Part of a small language model's weights.
Architecture: LayerNorm before each block, rotary positions, tied embeddings, attention and MLP in parallel, capped logits.
Training: a variant of SOAP for these matrices, 225M tokens.
Each number is 500 + 40 x the weight over its row's rms, rounded and kept within 0 to 999. Layers, rows and columns count from 0. Numbers have three digits each. The size before them is the row's rms in percent of the matrix's.

# down: layer 8 MLP down (transposed), 1024x256, rms 0.156, rows 126-225, columns 192-255
# up: layer 8 MLP up, 1024x256, rms 0.15, rows 127-226, columns 192-255
down126 091:544574488471513449533505481537430415486496490472570522492546517508540460465541514488385487562504480475504370553434456440473537537537524560568457462507505511501507477535415508494475541556553531
up127 107:459574428495570510511557529495581538470442471449479524493460553452550456458563503498494529540446607489515488411468461505483484489493512471522477490479506503562578474530496500493487506524509560
down127 107:552537545549547522515508497477503528553565485489492470490463491532509453512491522454453456476461580435509552560460523429572539557546513476538461479433500490516470428479564446483489542517525505
up128 099:442510517512525478467469530544480555525448511542488567457459439462560519462477560528450437488503475488560523500463513517472427492560492429509469546488501501484450482476545505451534553539512467
down128 094:496484520443484485508493465459519500432491504527477478535626564507496416559539599474471538532550480482491503497480477512508555457471418510502478446558499485480458529505445493568525478522541491
up129 096:516484531529493517526554476553501543542488412546485508422444496471485465430515535505492495493559468459377534521479468476505537469503494444537455403430633474562555552493536497476575552505515471
down129 101:490487548496436573427548513458498543535513500460530520488489493466514490549522491556575495498482497509494523537569527527522513543532461526534499491444444489503454513532486511565524463420454529
up130 099:415465567559516466536567545466528494400542452535470504511488468567458495554459458472488527504523511460467507479462451506529507502524446417606510468430503468440381475477482543486500502517524465
down130 097:524496499533493570507393498495582545462470553496479441493512509505542497448438493545502443541549534502479507482548475504358525568480516431565499520454500494478442553451550475541498477512451525
up131 088:545553391488570566549518477482445520485532521539525525487578505516457541450528548478407501530499428524502459507485496492426467483623460451432508576468541521465532509476513488547488503510573558
down131 092:464474480529572442478405484436543482444509523561527514508508503493569510531410472484475527572499521503415486474483445505506507454502444504525483417507471474480503501500467569505523385507454488
up132 106:475525551544527507531460494435571509516472474467451469532505518489526568471507534505524474472479492607444528526517551433472529534514523448389534527507522593528538418501528554521541479510480499
down132 105:442487542526574512513475450493470467432518460496480506478520460374491536485498504463530477490494488427482536508523503501533469561566445532535502503467503444509481546530472460542525544572479446
up133 084:496514463484434501455532482510505533521512434479474464526452425508441552508512591470482457472420510483489490489471473568500497518542505461466472588523497514450606471460514520536532524437504435
down133 072:487496532502504480519498552510530557483451456521472525409528514521486435524431456443491522439461529590456466456455500482477515491519451477498465484460490516571537451513469538540511490486407420
up134 095:512528444534475450525523520556483462481424540536506530574457547525526497558492559540545500456554544509502524474525502520525465492464484411517502497497412536460507489558444499486598499621475556
down134 094:491523460496531552537506491457528480521553496442451560488552438479530534504613495439549513432444466453509405484462555493515471514519516551542526595448488473456445501479495553519487520479425466
up135 093:497458503532520489552523480481557427417508556532470544493548555576477486544479508446550414588559494457467449489528490462470549521539484438518522528489565497623470471545473441450567501502562470
down135 097:463562438505465518461522543501516457395499528486451457487477478483474429505489416483480480500515420529460552470489560527486472509515507431524433535455502496491471544455422510545539587457528519
up136 101:495488476519535525550513473529478476515581548518499512493504477506527506562474447498413468524531522478542456544571471523466509542415494414465490497452513540482529460417476551485541447469552523
down136 104:546520500522509559529489485503494492506466485514559531509501479537498463526412473427471477504524555479470529501499481467496483557460535506459532465488461473541568508500517489461489591496509496
up137 098:510545487496427481485544487494586441476453551483592459584437442487536473596572539477449464515567545493480597493514496476538478512456456486480494538511511559489598552581514472508507447500459484
down137 100:544535531494503501370537504549432506436512489553587537436519549501448522481562436453503501528474533549525473484544597493473489494470466549505485460448436448546476508489527558505493492548471435
up138 099:513486561483526421535477415550496481465455499577506518452482525491562507477482528532593538512541518495558546478478523533497554523471482462464539502470548464537458473509534553499459491484467476
down138 094:570517484508519518605497531542520482499592531503503512465534517500566499519464403512565470524438629484509481483514556447477464499523505548472499548453542484412515474446461473474482459448472499
up139 094:510431522502498451516488508539530512561501565540485513552513442438497481416541430510481480511492490445532550520485488501580486489540563490486474561455505544523476525534495463529527560557489500
down139 097:504465441523523553420462602538544471483480505558447477464486423491545489545496493453465471540473541490550441473477518476452480397549509499490431526564421417537492552507441472466505395480522443
up140 110:587480486491515481488579437504508475492523572479485492456529490512453536523452478529496483498529574504467491509535478491558449559504448462493522486497506490513538546436528542575510401426508424
down140 116:507503450552569438467445466510496460571483543471537522482487496525458508533464509504487567444528479490565557462531527531512484509539465468458474485447564539471470539454523519519480534529467466
up141 097:506585476526482482541448487493516453465426545560530433526515467458467509505473463464573463564431534541514524477493564511538464471563501417450456437513464566531542571516506542460492417490518463
down141 099:539547527507530494441527432498547547615520534506452401471526472417448506447475528489480518496623484534487498521540468482524474523437487517540507434481519431574546450511501521540494484496489495
up142 103:479470500502437575569532462429510495510382577496459517470490517474469516500491504464506479485534521490469495522518411496458462577487449515507559498522542556475509520507483535530501535478466494
down142 101:442445463487479463493568529512501541464477531496481529391494479533470433484543560479534471506529470492563468509482589591502463517505558535535493520538437487551455488469525461461499556460461432
up143 087:581523444423634415537484544552522455523520519548551522462509474453474559524494514499511531519482463489535489431438538485497494557530531458534489499479528517489485496524436474445480466493598499
down143 086:483527518524484525496494479527451560530477492515430472474545531482542492515465471492446577530522488545483544565551503490513462525510491556402479525459490401548524551453479461479447473551394519
up144 099:552429408493419499497431491547493568473471427533477455497462472481507523472540520435457565541486498448463551498529447514511538541447488503486481479582519507503536509512498557547549471413536498
down144 099:472486493562561563460486486477613515420502496496458497539541489522504435481500511498460406507541442391482475508499431521484548425592558480504493504460480417514530525474518539448466596521503446
up145 102:513583500492536523467559525471492511531498491482577514476515462449507504450501542447487566494447507474481506486475416570518479561531478543490487592547593509482492447468451441570429452488496526
down145 099:533528517487523576512557539499550446456467481536529470507439491455535488558409417460578478480547485518469534475474503512505601486409549479452531484485527423528497546618555499539527473421515556
up146 101:500540460452491495564530470501573464477563508471473497482516568538473536475544474581530453488508480508531541502549430458538446499510447490511510482499597489501517482510500547476447522519469504
down146 113:560430560420419514571513528429550581457506488492435461456471447473449453484487486461506525527506515492510462533519555566521584525443493472444502466506469530545440582424504453548448499576502518
up147 105:489546499504535519600481443550505450441517554507470519546538477475536523513486526489529442526545509523469559473508499407486532497527508525466475524489467508531545474478471488509521464482498487
down147 101:542446435549464451481475557459502451588500580471486567550533540472522536578554516527551499490530539456480415521499486451500442565502521563530490471469512487525449448578457484456570530568507471
up148 107:487492462511527524424443470482470572491481533496486521431487469490455508531470532433442529471477530490533513575465465522482518470457444554483490544504480455517501464498452555456552480490475494
down148 110:510478539487534517549476511505501518499468548506464460491448491562487500490527402527463519500559488522540481526502458476568495454510562547479522502510482522468428429449458465460457484490523450
up149 081:518609517477440468474490504500612486526512520429410536558449515460459533423498514485493516482487560523526476539479410565483531484525534467548477558527506532475518549473500467442503469437516478
down149 077:515451519516570460574480462480537521469470485524473527447482490538520511510409464526569563494529432503449509508486527509517552556491481458457573496497432514490500402483521592532439480457443456
up150 087:520557537517560452453489453521546447544499478508553457485490534515496535445521522499472458439539512479514553506521519524433500507578504488501482489452542481505502527452510465469475515494506516
down150 092:560498534489425552475463518503481509517503489488455485520534526533489552492442488534398488483549482528489543546510558500533481499432488519523504539457475471523521417485489511477521554510513424
up151 109:488538510499480533500425537501468499433479512488482419503483483496523436560515477481455500471500492508535502519509475510507451505470514500495448557504568540509476508490512489471555475472455523
down151 106:493563488431415475455482426447487468464519596509526444493532483471445492527516387496513559519480497490469514510426431477518474434502420502540458514491475535492488543496490525462492512543449541
up152 109:538521505542486535519499541538470610487491537529503499483530446562490506501472534473448547476471471518457422480461525539451573551510451446501511523467466530485571540486512533482469461516512478
down152 102:539531527555495545514513468498457564472468504512523502554495549564476502486486499478461466569476569514439558527495503476512501473479515524438502451549457514444526439427435548535487492529476518
up153 103:480473532434459437491538430435526521494508535535526499507513546542508452491545543498511533431556509533494504570544457524518456515526551524473540506475554488482465504430537436492519482508571526
down153 107:531423520491485459515536579506520471504475551483510469494450520467496422512487510572523584499478513428524496477513426479517526435541481481478509482490464471427488446473481472554498420482531461
up154 082:544453525453442492509461504474489496483463506497491522474468552491497527534536508546500501567510415434467461518534541502508493471556477478542487512462488530545479525545501508460476497498472500
down154 072:516554501520465539468489511450521565485473454493405485469547458462460484474420471521458508457497487506586490499471466511494493457507427462483466502560517420525462474441490481510477459492422374
up155 102:498609519537466546500499513489598517457436493464562434526489469554522524509529489515494473523456480530526498477544559540512522511578477488447536460464486551483464492454478514550494487556492558
down155 100:517546538452488558524442526437526415526414462478511455487495577527496496483579496473510499501515447532435535492498480503501530520572499445516529480523603436481508533546463490530505454526555519
up156 121:491503491494521572573467478596467528535513462500501522517487504531583534454595422542389526502527417448451536412487550559488456457543550492477524490463447447480505491527555451482492481492484444
down156 138:532523529477434499558542463526524499538413465546467442452469469535501532435592520437483484468525496571484521552469437451516389445543511494477449499551536469507466511515445514464531534502508524
up157 108:495582453499468481529520515523558539463553427566527493528445556488503494542513473468519461528464525486419569476477497490520555446498395523576488497495430554526534556526537509500567518499493449
down157 111:511459465505432504490484476467465561515521504438513527544467469561475421515467477467422553492490499469559575511488502548490494484484537511385521522518533540462528437509532513471444440487597515
up158 107:550523507427497492461523525465523515476516458532600508477437521513512467491480467501485498530456531542533547482471513478510440516471561486417465463481496488481501490519535543490458501529539509
down158 106:498478522547586444558481572432512529497467477451472501529545446455525516551478496469498453523518514497459440553544445519491486482462541552497467556476509485541487436477518534479461522474458567
up159 103:504419501468548486467527510455508454504519513478540444557479490409400508469546481465488486517415476456471440515489538477503501444557505490508479505505514448584540519518499462460533497585516510
down159 104:529566493468485490567520484506487492508502486389540487526441488471526539525458486410444451499565455476482493486479493570546550549508472532476472489537440482609471504497436494444548459515536561
up160 099:455551478512526577518471485459479563570538438503512476473587476575493433511425542526534590512406496460446506525553500560422569518491564468421560482499507445524515560477447475508523558554518469
down160 095:484494524552504474499468453533548470592502512540510491459405526520427499464481529457528461470545510453600481475470476490453569496487509473508482505525489407504458483482543567555436510467546431
up161 098:529560431520518549517554522548467511556478477468490462489526515428535526503497536473521456518488489464398435483571439514597509450485485492561487508478506467450507439407513503517472571551554499
down161 100:468471541570462537501523463557420500518496522485488511507530593562463499416467438479522531528518525497512568469479472519473558565463534436561564485531496577486514510555513581585509483498583564
up162 096:465501516445523486461488504493523462492464523542609461495518456492477501544491529514454574492523518532549535433549487530467475512527571498567489477547515519520543509529532556449458456482451450
down162 102:509471483580531529483482510545472498450526559420451491496442536537501583500547454500452453484530457464516494532451521552494443499518520512488521519497437474485481507482436497427504509427497488
up163 097:446520496526482519480468464538465522447609544452534566495536463486472487500454488499453537529427540522506452481486497504525548454553522478485527460541456517476482457396548518472513477485501514
down163 104:561529515483431476507554367481489469490482503514473432452485469491494521478512448539594534510529555563514501488450514529565439443551501519478415513513487487467477520460463461528476568560572494
up164 097:472570475460485519442468443444520557441565569559505508495462502463508524465448525441490523453454557442503524492472530589469498473423550518502487507456518479534477518442559534438485566541474536
down164 102:529509469588535488573540558506549459456479418490444437490492529505542416480568520519498610504490509460465467420483436520546446512491467534465531487495516438431489476571473555492492468532503571
up165 108:494536438499442515488570529476511448537496568493470526552511551471474478476473580454479525533468517473545562500554472445499488449463538482548510544464563527578449494480461475462508559471502482
down165 099:510472508463523491506455496507400495486535523490523505489508464573461548465483472509363543576503489559499551519456509515403394487426550503540541500457514492454535537493474527535532488516495512
up166 109:529523544509409602483541456501473452468455504452491506496450551481458502544509503465465479455497512540491564456611420557519495487493506433493468521562547496557514482528524498538464471519441514
down166 103:463411503522453469497531463503487490480469521452446468508493486515463490535459499472547589561485497498503503522477564490522483539461502413485553567546507490498518510537522392478515458543499455
up167 107:549536477435531498534496584520561477456509505504513462499531509508496511485509543487457520451519489608463551512506471466516481451434452519459390481497501454426578502505535555501542550522418504
down167 109:488435519409427487544453497505475445519577517467517474450499449504499490486448509568576445512515515534495483454533563467446571531500517517409429521513464505465475440501517423522523447505521429
up168 099:519535509458451537529552596498515562438457518545476469509482494509479484492563563483534538483546482542574421524440492457481427557451480468391524450490547498500504479437474489527516524537448482
down168 096:444520498502529509527483519511520532532467391491467554570542449546490475539506475503488499495538507477479527487556548520426445488485470469583525484480502559515493467563540498538540558489562524
up169 118:488549443531553470495474551515489515554481476444495505553514451468518430561494467466474477424504473534422493518548492570495496504568541442588546459498487500581540426565510478563542467543487501
down169 114:501454489501482562499481487476479554570493513477555455550443446442450450531447467494495507489476532527474459494483418494498468544498433450584504468478511528518447460513508457571519459512380571
up170 111:485533484458493457467531483447418579507484548516523476521459519448434520448473533504489534475514508491465503453512500478581455530455392559513504506399529513520499550451500521487505521444530534
down170 109:469483460425543454506453466412456455523425494509497505491531499511554515502594554457494509533506517446502489481533522456498560481478553586541521570457478512474503542568551490522452525544515536
up171 107:505504496455475538488501458497504529558492553471534476536550496551506480521492528510501507514513522482480488531459518487480472513553558519493513548461483462484493516487469481530550469505495470
down171 110:478522503558583509473530509498513479492459529472492448479525497482507420445402524553461454482535516530457528506502524487502498523587502537487520505463454588500487541519486463491600495602487527
up172 102:498502531550428533474526467474516510451514494555492511475450466479421458492492513560409489475517548478471528466526517592519491505512497469451526485447566557499514528467554541526430523547504533
down172 102:470461493523421489542499508539535449522496522538470442493474444487488489434474486475565481520501458459466520515470485488440535509470502522493519506638502534513566532492634587521519518498482502
up173 093:487511552477542466507522498506471476490508449464522612428515590470425476474532561458526449475480533498501504538586506555469487508522491428488423524536550500492584447465552489525438478548550520
down173 103:495504457474550491428562449489531479454519463524516446447483436453546488450463538609451477481448469568520508512542484496523478437481520503485447488531479537453544551457455475524525530543510485
up174 100:487553499549524515482534474469437431549506473545518528511544529470445529533414508488436470447573523505468454424495495542611508428472483452535475502455507500456520406477474529494574535512533467
down174 108:474456503498547517499493455478500586454470505489489513495477483455523496540491527406500457554523511442475546524488518547579456483467459501560523558540462488443484548446584458553475548495487566
up175 107:485567579540530520465505496366510482441549413522512516483476449481509481529473500569431467507492533545489487500540498516490462460506544566500528538513443429538563538445570482480574518515496544
down175 104:491490540464479506567446469464471412439517535512540459454543515515512516471488480473440575474490538437589494503495471529521469501491536499533539509543442447467489504560469490481495482480589543
up176 099:490478510464481483499419529493526542498568443487432493487519590468485554461469580498498504482473540480489463500459521546581539441479439540555489521422502505504535583545491425491485518462541484
down176 099:511504559574475419486498541507514469504468422490471523501460495469499470546415488504507495525440427441462449533496531526484515495524504606512511452491488580432433544533582514576400521473474533
up177 112:536500563523484560526509477487545567522589581509512518564484517457488496495531525452568503549513431519521484459456567486523477409464557521536521592510535569500493486476484488450446487478537489
down177 103:508516510442501499454537495541491431465450436454561505431541510503500485516528563449475547491511548443489481513526509452490521479489501512494477499454443492469565553461518500544468492527480475
up178 084:578476510517554516484450455516573528479462502500504587488536463491522557444479568484541491420467527500498496472513558492454460499502547452483530480495549493474525462478514487564504541472466457
down178 086:452523528516498487545491533478512500427523539521527456505521541519487570509498494524484451458507484505395465509476500561558536493518483552473595445615468554536517560520472564521475511501495511
up179 106:494467475516478473460498493491511459546454510541541509531466474469515515478587541479568577482522547479455488463470454476521484499491557500556492531567517469549536518500535423519480520407548581
down179 103:409596524486562527518505510492449539580450548494485425469485487504489523535538465429538476551501489460468475529510421529491454481520487475535485464502563506488502474513584436544451480440479563
up180 105:595446488494423551473469516490445515487539522577460522396458481491413512542549495525460530512609527472447554582481464440512487543529480567510462548422500522468516523456517513585457549514477539
down180 105:511528529487467438496519537478498495513504464492479433570440576622523526446480475482564496506559496467497514538432515457531602423480515566518503462455460510499489457555481510500488496470493472
up181 104:535491447482479544451490443521433484456484511513453489473374465502493488527456490520541489457416559533477598437509494574507545522520529522473443493482473466534520437465460525493473533489527528
down181 112:477536485579466469479525474446483583517451516528499481573395469477626586433507493478482451528517522492501469456560487509484474495403470469532533525466437429471457495472427489449581492530539489
up182 088:567499516437528455493476545509461500479396466511503466517426511490405458511472479535540477481498543480582490492518466492460576500555498451515532546473551485454456530455503504468426501469540460
down182 096:511513547537501516493448503470509496543473508499505468496546531472506535512589469410526538495457497496511531521419462455460508514434467448446540483521515558511543560530527498531529425483474502
up183 097:548541506436570468529495463541537510527490439452522462477462492484537485537497575449607552499570507498463509505500443472523503531611486567558462553450580457484549578450554432457485436494506483
down183 094:524467427500488523441465490517524489518463516541443502469508571553582439513488512493513504527416514528386526457488501508519547559410499509499455461538494510528485553510471508550428541508371616
up184 102:480501521492563492536481451534581429542497428528486579459480474484512559520529465507560509528517447452418500522528518536451474462450488528426530505538532507564512566458564517503471466556513472
down184 095:528526444477474517516580516441442500483429502466467505604471505492491452450530567492432473466495535537487521445461452425588456499505429443412465535442504597490517499472517468509518481520383490
up185 106:551519534521520513491456503508510556453513477512461537493422498527527527457468444520511502415518554505444496459522515486550475474518495481490506531505567522508526503519493520571480496477477518
down185 101:467507451449540423519492568527518483486505506521445467447490488450473487496525505567557543473442547529482478560485544447485484487527510439459469486500540609460464548493532526557477446498535518
up186 103:470538527483461506515483424463532494510432499440503522444524474494529481533576537436544447513498436553549508514535404525548406511491511506559475498477507504463557552433476568492516498498469408
down186 103:459547507473521515599495523483533531478479498502478427440522456580513580425463500505487548559468465511473453497444465535493571489499573470468535503489512523502523490515530470437546491482513458
up187 116:433548466521484520432514574500583516493479465551565503406542503458556534525563474479512518501524503449464623503495531495522540508490484505466569464500449574532457377491533509494501553479523473
down187 114:465497489439548590456449508509470600519478563473512547531532538439550502512472583628385549515512571507514533501483531516509515537502431530502498516443504481515458459472488468530428494501509503
up188 084:539492388427475513480465523482473507455512505535566488516477442441491535572578494467560490519479459426410558486513507443526552554483498519425553544444484422493443470394507588447522465535544421
down188 079:443428505540547500536449571502451554479483446552416558482513540510524502491505434451529500451485477566593468494489499512499505540452448448524525477499521505563616488510446519507486431422453492
up189 081:506481434541525508576476487474501492450565511546548445500457455467496474537509611504485501425477454472397521494532467507542462532492484495519569503491518506414543436500468517480478519572546489
down189 068:472582532526464485448503498445482531486483477517483509482514468493576537492477469532462510485427471489560494480500480534481539482495430512525477486530503503635509553464541517534526499501346489
up190 093:503578513491454498443509459466520526470503475521525529507522487487530532553473530447469555498546536524517501408490432462489457563510465529548539517462516565497559535534429458512475538504465487
down190 097:484480493524442501523546479529504513465500486486500526568438536459521445492523494404382479525524502516491484507565527481533523496507518467525464478433510487496496522534466454495489514579448585
up191 094:451519540515489508505479489521511510477578525464532511459488497563486510524520519502465490523539467546425453530458562510468396479529530529465487502490523531508574484547492474499456456496389494
down191 093:502528452547426465436518499573495515452563531523516500485539500415536476615455502436554447490508455479489485464461501513442526501460452504511540476480510521565446549436504526487516514569537455
up192 103:446482498517500599550509495573502494482551487489526506530437500469523530484484458481582584509473505480514472517468449550540476515509541420522498532518500435566526552422442524421474413516496529
down192 102:557473445482542421416482508462491457425411506470537483538563427514480499544584463527511482440458493499544514512465575481469545464605470531464465496421509483536519472482476500479458485581545561
up193 103:613546538511486493469512425532414445476484476513465511491473468519514469493518548480464481534526490547471488446472520495516538453468538496551525459467493505475461494430499483450546562457560576
down193 106:489523426532494516494540519493490540497520528514536501487518487580540524497468518462476515510474509485541547552509469498468492454497519585495459544481619448504522511463446502533501508500514596
up194 092:486553486502520513537539493418447513507441491507553517516519510480396531532474506518481485534512474459471456453519508614497499462500522485525474520389494481486446489460538410523564507511466483
down194 097:477461502511522492502436578513453510559458523499481454497533491496510429560527454510528580467550517412464497455503510507440473525497412519488427488512501537448472500500538472518466557463408464
up195 098:526542527485484449545514461561498536494478440510526520550535510539521505470394488460535573531516539572472427501486534467486561537461510490523526440520522510548412519532482487473509552560475504
down195 101:492504504519496550450489594481504432530538542574487522418439499482454488500548494527500433501495490435506578533528486479505498480473527485553512483524477513450594498447568514530503488505610451
up196 106:554598477494523460461515486488512558505475564518482535400458477427476457471437464446473618503498552470555482489546412484500447445570495465552425488531464485464573509513517543455478595501473515
down196 103:505485461499482538462429521484480504567536541505490534536601473473502493516559506526531497432497479487500483538476513513483487573423432470541501483467491496473454534442529487572503478508505506
up197 096:502488530522505466498487527539472492526459488471552491515478516470423562529500590509573506576448476509405448507401570498525505519497444549611557577576535412428468471564482563489451509505473478
down197 093:495469567463512554546541485511427467510524458472517488518535528486452432473496505487556489512608426544509469482551491507459426480524565476502482405521422459492496476505560499440481510500556429
up198 106:502467464484487492489507523546505512519560480410486493477541576550444523511440399547547536528432506564445527564492600501529412486519552548506537506474502558527490508475530376473488602505471543
down198 107:443474564466448523509567481500492474468495502466482473550484534493456462521485497479496503514530489488518517492479466547550473483474526481495493489474425482410592493554520488510514545477519533
up199 105:454514551489440575491497519441477484502464501477526531531483545597549537482539478496538472536550507583532514417529500445543460541425489482527536500526545531529521476534460492513497483588490514
down199 103:482471494519480481486513484468480555461507569492454441485477524467480539534559474501522486504529481481418430504492547500567516490506480573455442493486470504446493606530504528503506489504465433
up200 106:527559564537530564451479516448556495519470495555548547411481451540547439456497496462503463523517571467555417496430494493402556472411453525472539473533496463535463459449561487546513500464461467
down200 108:468460464500539562533456487552473495486478507437406572447466466482484494525532446529493547483558503491545515429470500467492518460491394512529525555510538503590482519497502441485515520430540474
up201 101:490499509467551484450449561548480513500489428531516560480452558420461526429452480464500540465439488488410537521519524480511442444475469530511448487522514509513530522512552496476494464502444533
down201 096:483499519468460498549440552547453484523538547478514524493484542483490492410560481491474486527424487475491438477434542507489429524504561523535479471552444554512448532578489587511527487570483556
up202 100:511475498506540507498545447484497542454451472507512525510504548465523425512531519452533526406516564432477472405502509484554498489457505510527487459561474483504545508544476531403505437522510499
down202 100:468477446484510546506476553458478490529501498502527461471490513505480482452565558554557436508471451546517505447429556490475493533465506519474536551473478587540516445453477457445496507510466424
up203 100:481511517460528471503587501480438469602583477427460508556504509524543550496492527470457460501508535499437488472540514537501442582455532531564547455451451464390523483519526462446458522505528539
down203 103:503417537519530508446572447578473418531470476471525612563500516510554466445478470446502480518427474492461494509612487530484525444497487472505504595555521501476595462565491556474428491467515483
up204 100:505516534444470472541524525481569500499496484503518486486513490479471454449459458497468441486482401440482526393506449471405505481506539482551548524506496512471591464525468488492447443575489466
down204 093:509468506502431522424516446549548524403544553538523570508540548442572522529446535492518505551504498489494566501536507495488483481461450473458535518484513519443501576510454549505553562451517539
up205 105:430483484441524470443557474504489498502556515541535483571572509476529498656515529506588416540481444477506512517510581530453557509517469514477434525454561407509557498491495519512502462443496548
down205 110:496468456466425478522527547482449533532436502537508482515470590477491571544473488438480503410485497509484522415494536473475514525514494491522544476488441522494464489524566570486516448508524475
up206 112:530518507501528531513479590495537502476560569582489556470564570529488456485509452518537411560508495472471521514473482541397523480548478516498515495516514530553537486455492495485508566492432553
down206 104:562516455529528512478496536511484519614486537498474534492431471532548527528493539623573467520481535539494463492457481527472458480482538500492521535496513532474530483417493515529532514486471396
up207 094:466487506553506489533511510421483509484527580514482431501528522561467488445590435522480550461518480446547493491495541488460506519493606609444423505488506500510501539508503488507475457528456447
down207 100:511445516457500553526475484527516524540524474470423533443499489492490496450519499480492504480509513517489518489486577488491581531584466548531501515489469481544462504523484500452504496443535459
up208 099:495457514466501527512502453534517492503483470442545519464482483419557430514589602483494534440440518483492510541595457543466485536449479507513544529500456442514448479517520460458513496525481546
down208 095:472530433554494570538451473522501465501518478525570538545459525469493495513542483437502558528515478550528500543525519501507488512468527477499493471473466522447495453483551478535534506581444601
up209 098:545446545491507508417488516525570490506491385523485517416482464521442521532579527498532448478496497513522418473480462509474532469482539514444530497458494516461537535504435569528491617518406491
down209 099:564514539454501484540522540487460462497559441512515461445516535520513442438493477526480512528518571532489496532572557466484552430541561420605518538538513441562515476549481459453502485517480494
up210 101:520518522517564505491465506500531498513518519425495508441485449495556516503499485469473461504428517466446548458464500551464506518589513555560446526547521502476481497497474504438492522543443546
down210 097:574525562470551478550416538498495489423568559494492586509481525561450469514509569493482510497467472568557477500492531443477491492411430463483531548530490499543494541549497530509441477489481508
up211 102:499549545472544538434537478435591436462483415486564541536542456475572442475518482484518488445479524450515517491520482547482507517498562491471597546446556476499544480541568485443564466445500538
down211 099:547537456440551516503463554501455456541532556424463561531495532533502486547419500512522456596497463536449522593608481531486463500422535489484472486485552516433470534491500545482534476537512464
up212 100:522452496568535446560437497524440504424574444505466456525426561509443457519466500497492536559449513477493532449488557532463539502497552495466487522531460470546548557538453493504496516480496576
down212 097:522529469461500534530468467530535506525464504524516520501504439526475565445467441477485488473506471506543507520472520467580491544555511437588546507485526458474565435516483465455555452522453608
up213 084:489507478542526485549479494509555462549505493487479572499523484503452593461504510475489544524484529509535430434541460553483517491620549523475505501474516481452557480478515459508492520520406534
down213 083:474477552491463484441465493525568490492502538433493524448487590525486447527475522548461495469467522485514570554533564530433511502427500421545447499537499501510474442474482523557513489474436490
up214 107:457567481549489445463520471545542570510512431473504450535499423514490497546439511505486498541509538454458472487498492579387477476495497518507570471439471511468555480554458487526475513388469461
down214 105:538481517450527462456433500504498480521495514535442450511519550599544466520489484520540523533471479439459531479495487465469573500500525510534511568447528440506547544570495504501438466457530532
up215 098:508412528398464534500469575454423508440543460494410439455461508494493480491497578520491508438438541468405491472495528538489497494483495493440513477526509542517481518474577516531492512502524508
down215 109:492469551556503551497475476459493563528446496493516448485535480498452407524453471480595484477498483515539482474508519469539501537494544522496494497509502451496505491414463490480451562445475470
up216 108:513501474473545490485532557473483528466427527521410562465519522509540570529484486506513480465523496491544507510492407503550436504501490517489518492435540562570574479618493472526451499455524514
down216 097:502558440488464433402477502516451476503483469557526550510525483519567460539601461513516468557582514484522521523438513517578499545537452501539564510446504486506600497514530556475482516461551488
up217 097:502554449514391465509532476485472547530455558491526481483483510496479595506487511495520519520446461564405504500518465550501453501475535494482486476516485399457471528540458472452488520515553501
down217 091:536501466463455434519490532426514403500479543587468454548472498467474504543539553509505580464542599523580488562455535542513493496475524441465470531539535495461509501494567504531464514500588458
up218 103:500535506443503464491587481546417509497484485490486478469494507565500470548466513518491519553520472565393445425480540512477443490530554523442497480397460460498453588484467485498557470504578527
down218 105:501518487427479541442479443415487531534578505566492586490471500456523520428468551526551522530511503436519477488572498521509453506480395514492573499482456547479502537485510469569518523485553521
up219 101:524520518486447511502451500510463488490534431544507456534482554489498545464474470515519340512477473514521588456470478515531432476577467527516499553554502452476526458474497437542536635510455542
down219 098:451482427524425472464551529497534472561524499542539539483525501479485531509501517475501459519475546480520549499509499598406523490500417451499559505400462498518507472547374528506415519539481540
up220 092:451582582556468462601505510480512487414508510491448559532544482490466495498473413420502526497547556505554514472485566523475511469585461422450506507479580461470396444508506501473451502509553548
down220 097:492457545477487487507505491494462536551534530479458564478525474544519542531484520515473473449506513552468439591558487539484498578522494464456543542508461513434444453548499597575519523498476576
up221 103:460527470467592364493514548461517492480479510463472407470479513516464598542513451519468521512487511565467583539420461529476560498551520569433511514486470497455552494486480556478555479535539505
down221 104:507582457448574507507522593439530457435462495482532498453484506480505466540504463552470489531514540551490525482505479531448488525507470498425560495451515467514492498494510500470526501451485559
up222 105:507439449546454500520524468589459460506432497486548469469511453490488520446475412440532543488460574532534508476459537535504504526521468482487427509542506504481527453505468540547489449461490501
down222 101:571496460492482538551446385476491532472412478439525448448560447488539482469482470475495473479475523487481515491504575511493545538502498381529481548455532543538510592539378496570521501512519535
up223 100:499490547457558452480503498542498493519469512447486468483519625564531464471523535503481485474489564458454549559495497555469510485534447574570529456501455496554465507483535520515416565492505502
down223 100:480480477483530467540461488528485492514559495474474546420497466472497606513503515476441505520566517527415474521574548448516493570514533512537494489505523476500534512506458498457446444611462531
up224 084:502476445497483482456453451516480542485415405542581472604455513477496515460450496442549489435471468507424514557512464528465496570489545497511475539514497546519524466448443501499467538479510476
down224 076:447536546559518482507538538503582533512511446499361571550503551500514455510475423553439549483581481483501461483524479542460465445553440539388494545441455457466565478496474492499546462431489463
up225 095:518507514515503480473515475535485556560504565504502523471527486485452483509488456476497512497514517558491463508527554443456501476520482556492536520480522488511520479567527527533530513545478428
down225 104:547501475428532480556466511457595590502449453568594524533488568479499503438546476494504491458517495465455521578442493545437493473512521509539566493546599478505445483508512458473535443596514505
up226 083:497511526431535492473528503546449480516481542481516454460506490456526515528487487470377479504513471524489479491530569501418486473545490446505558543469492465460506546438525489450478526488491534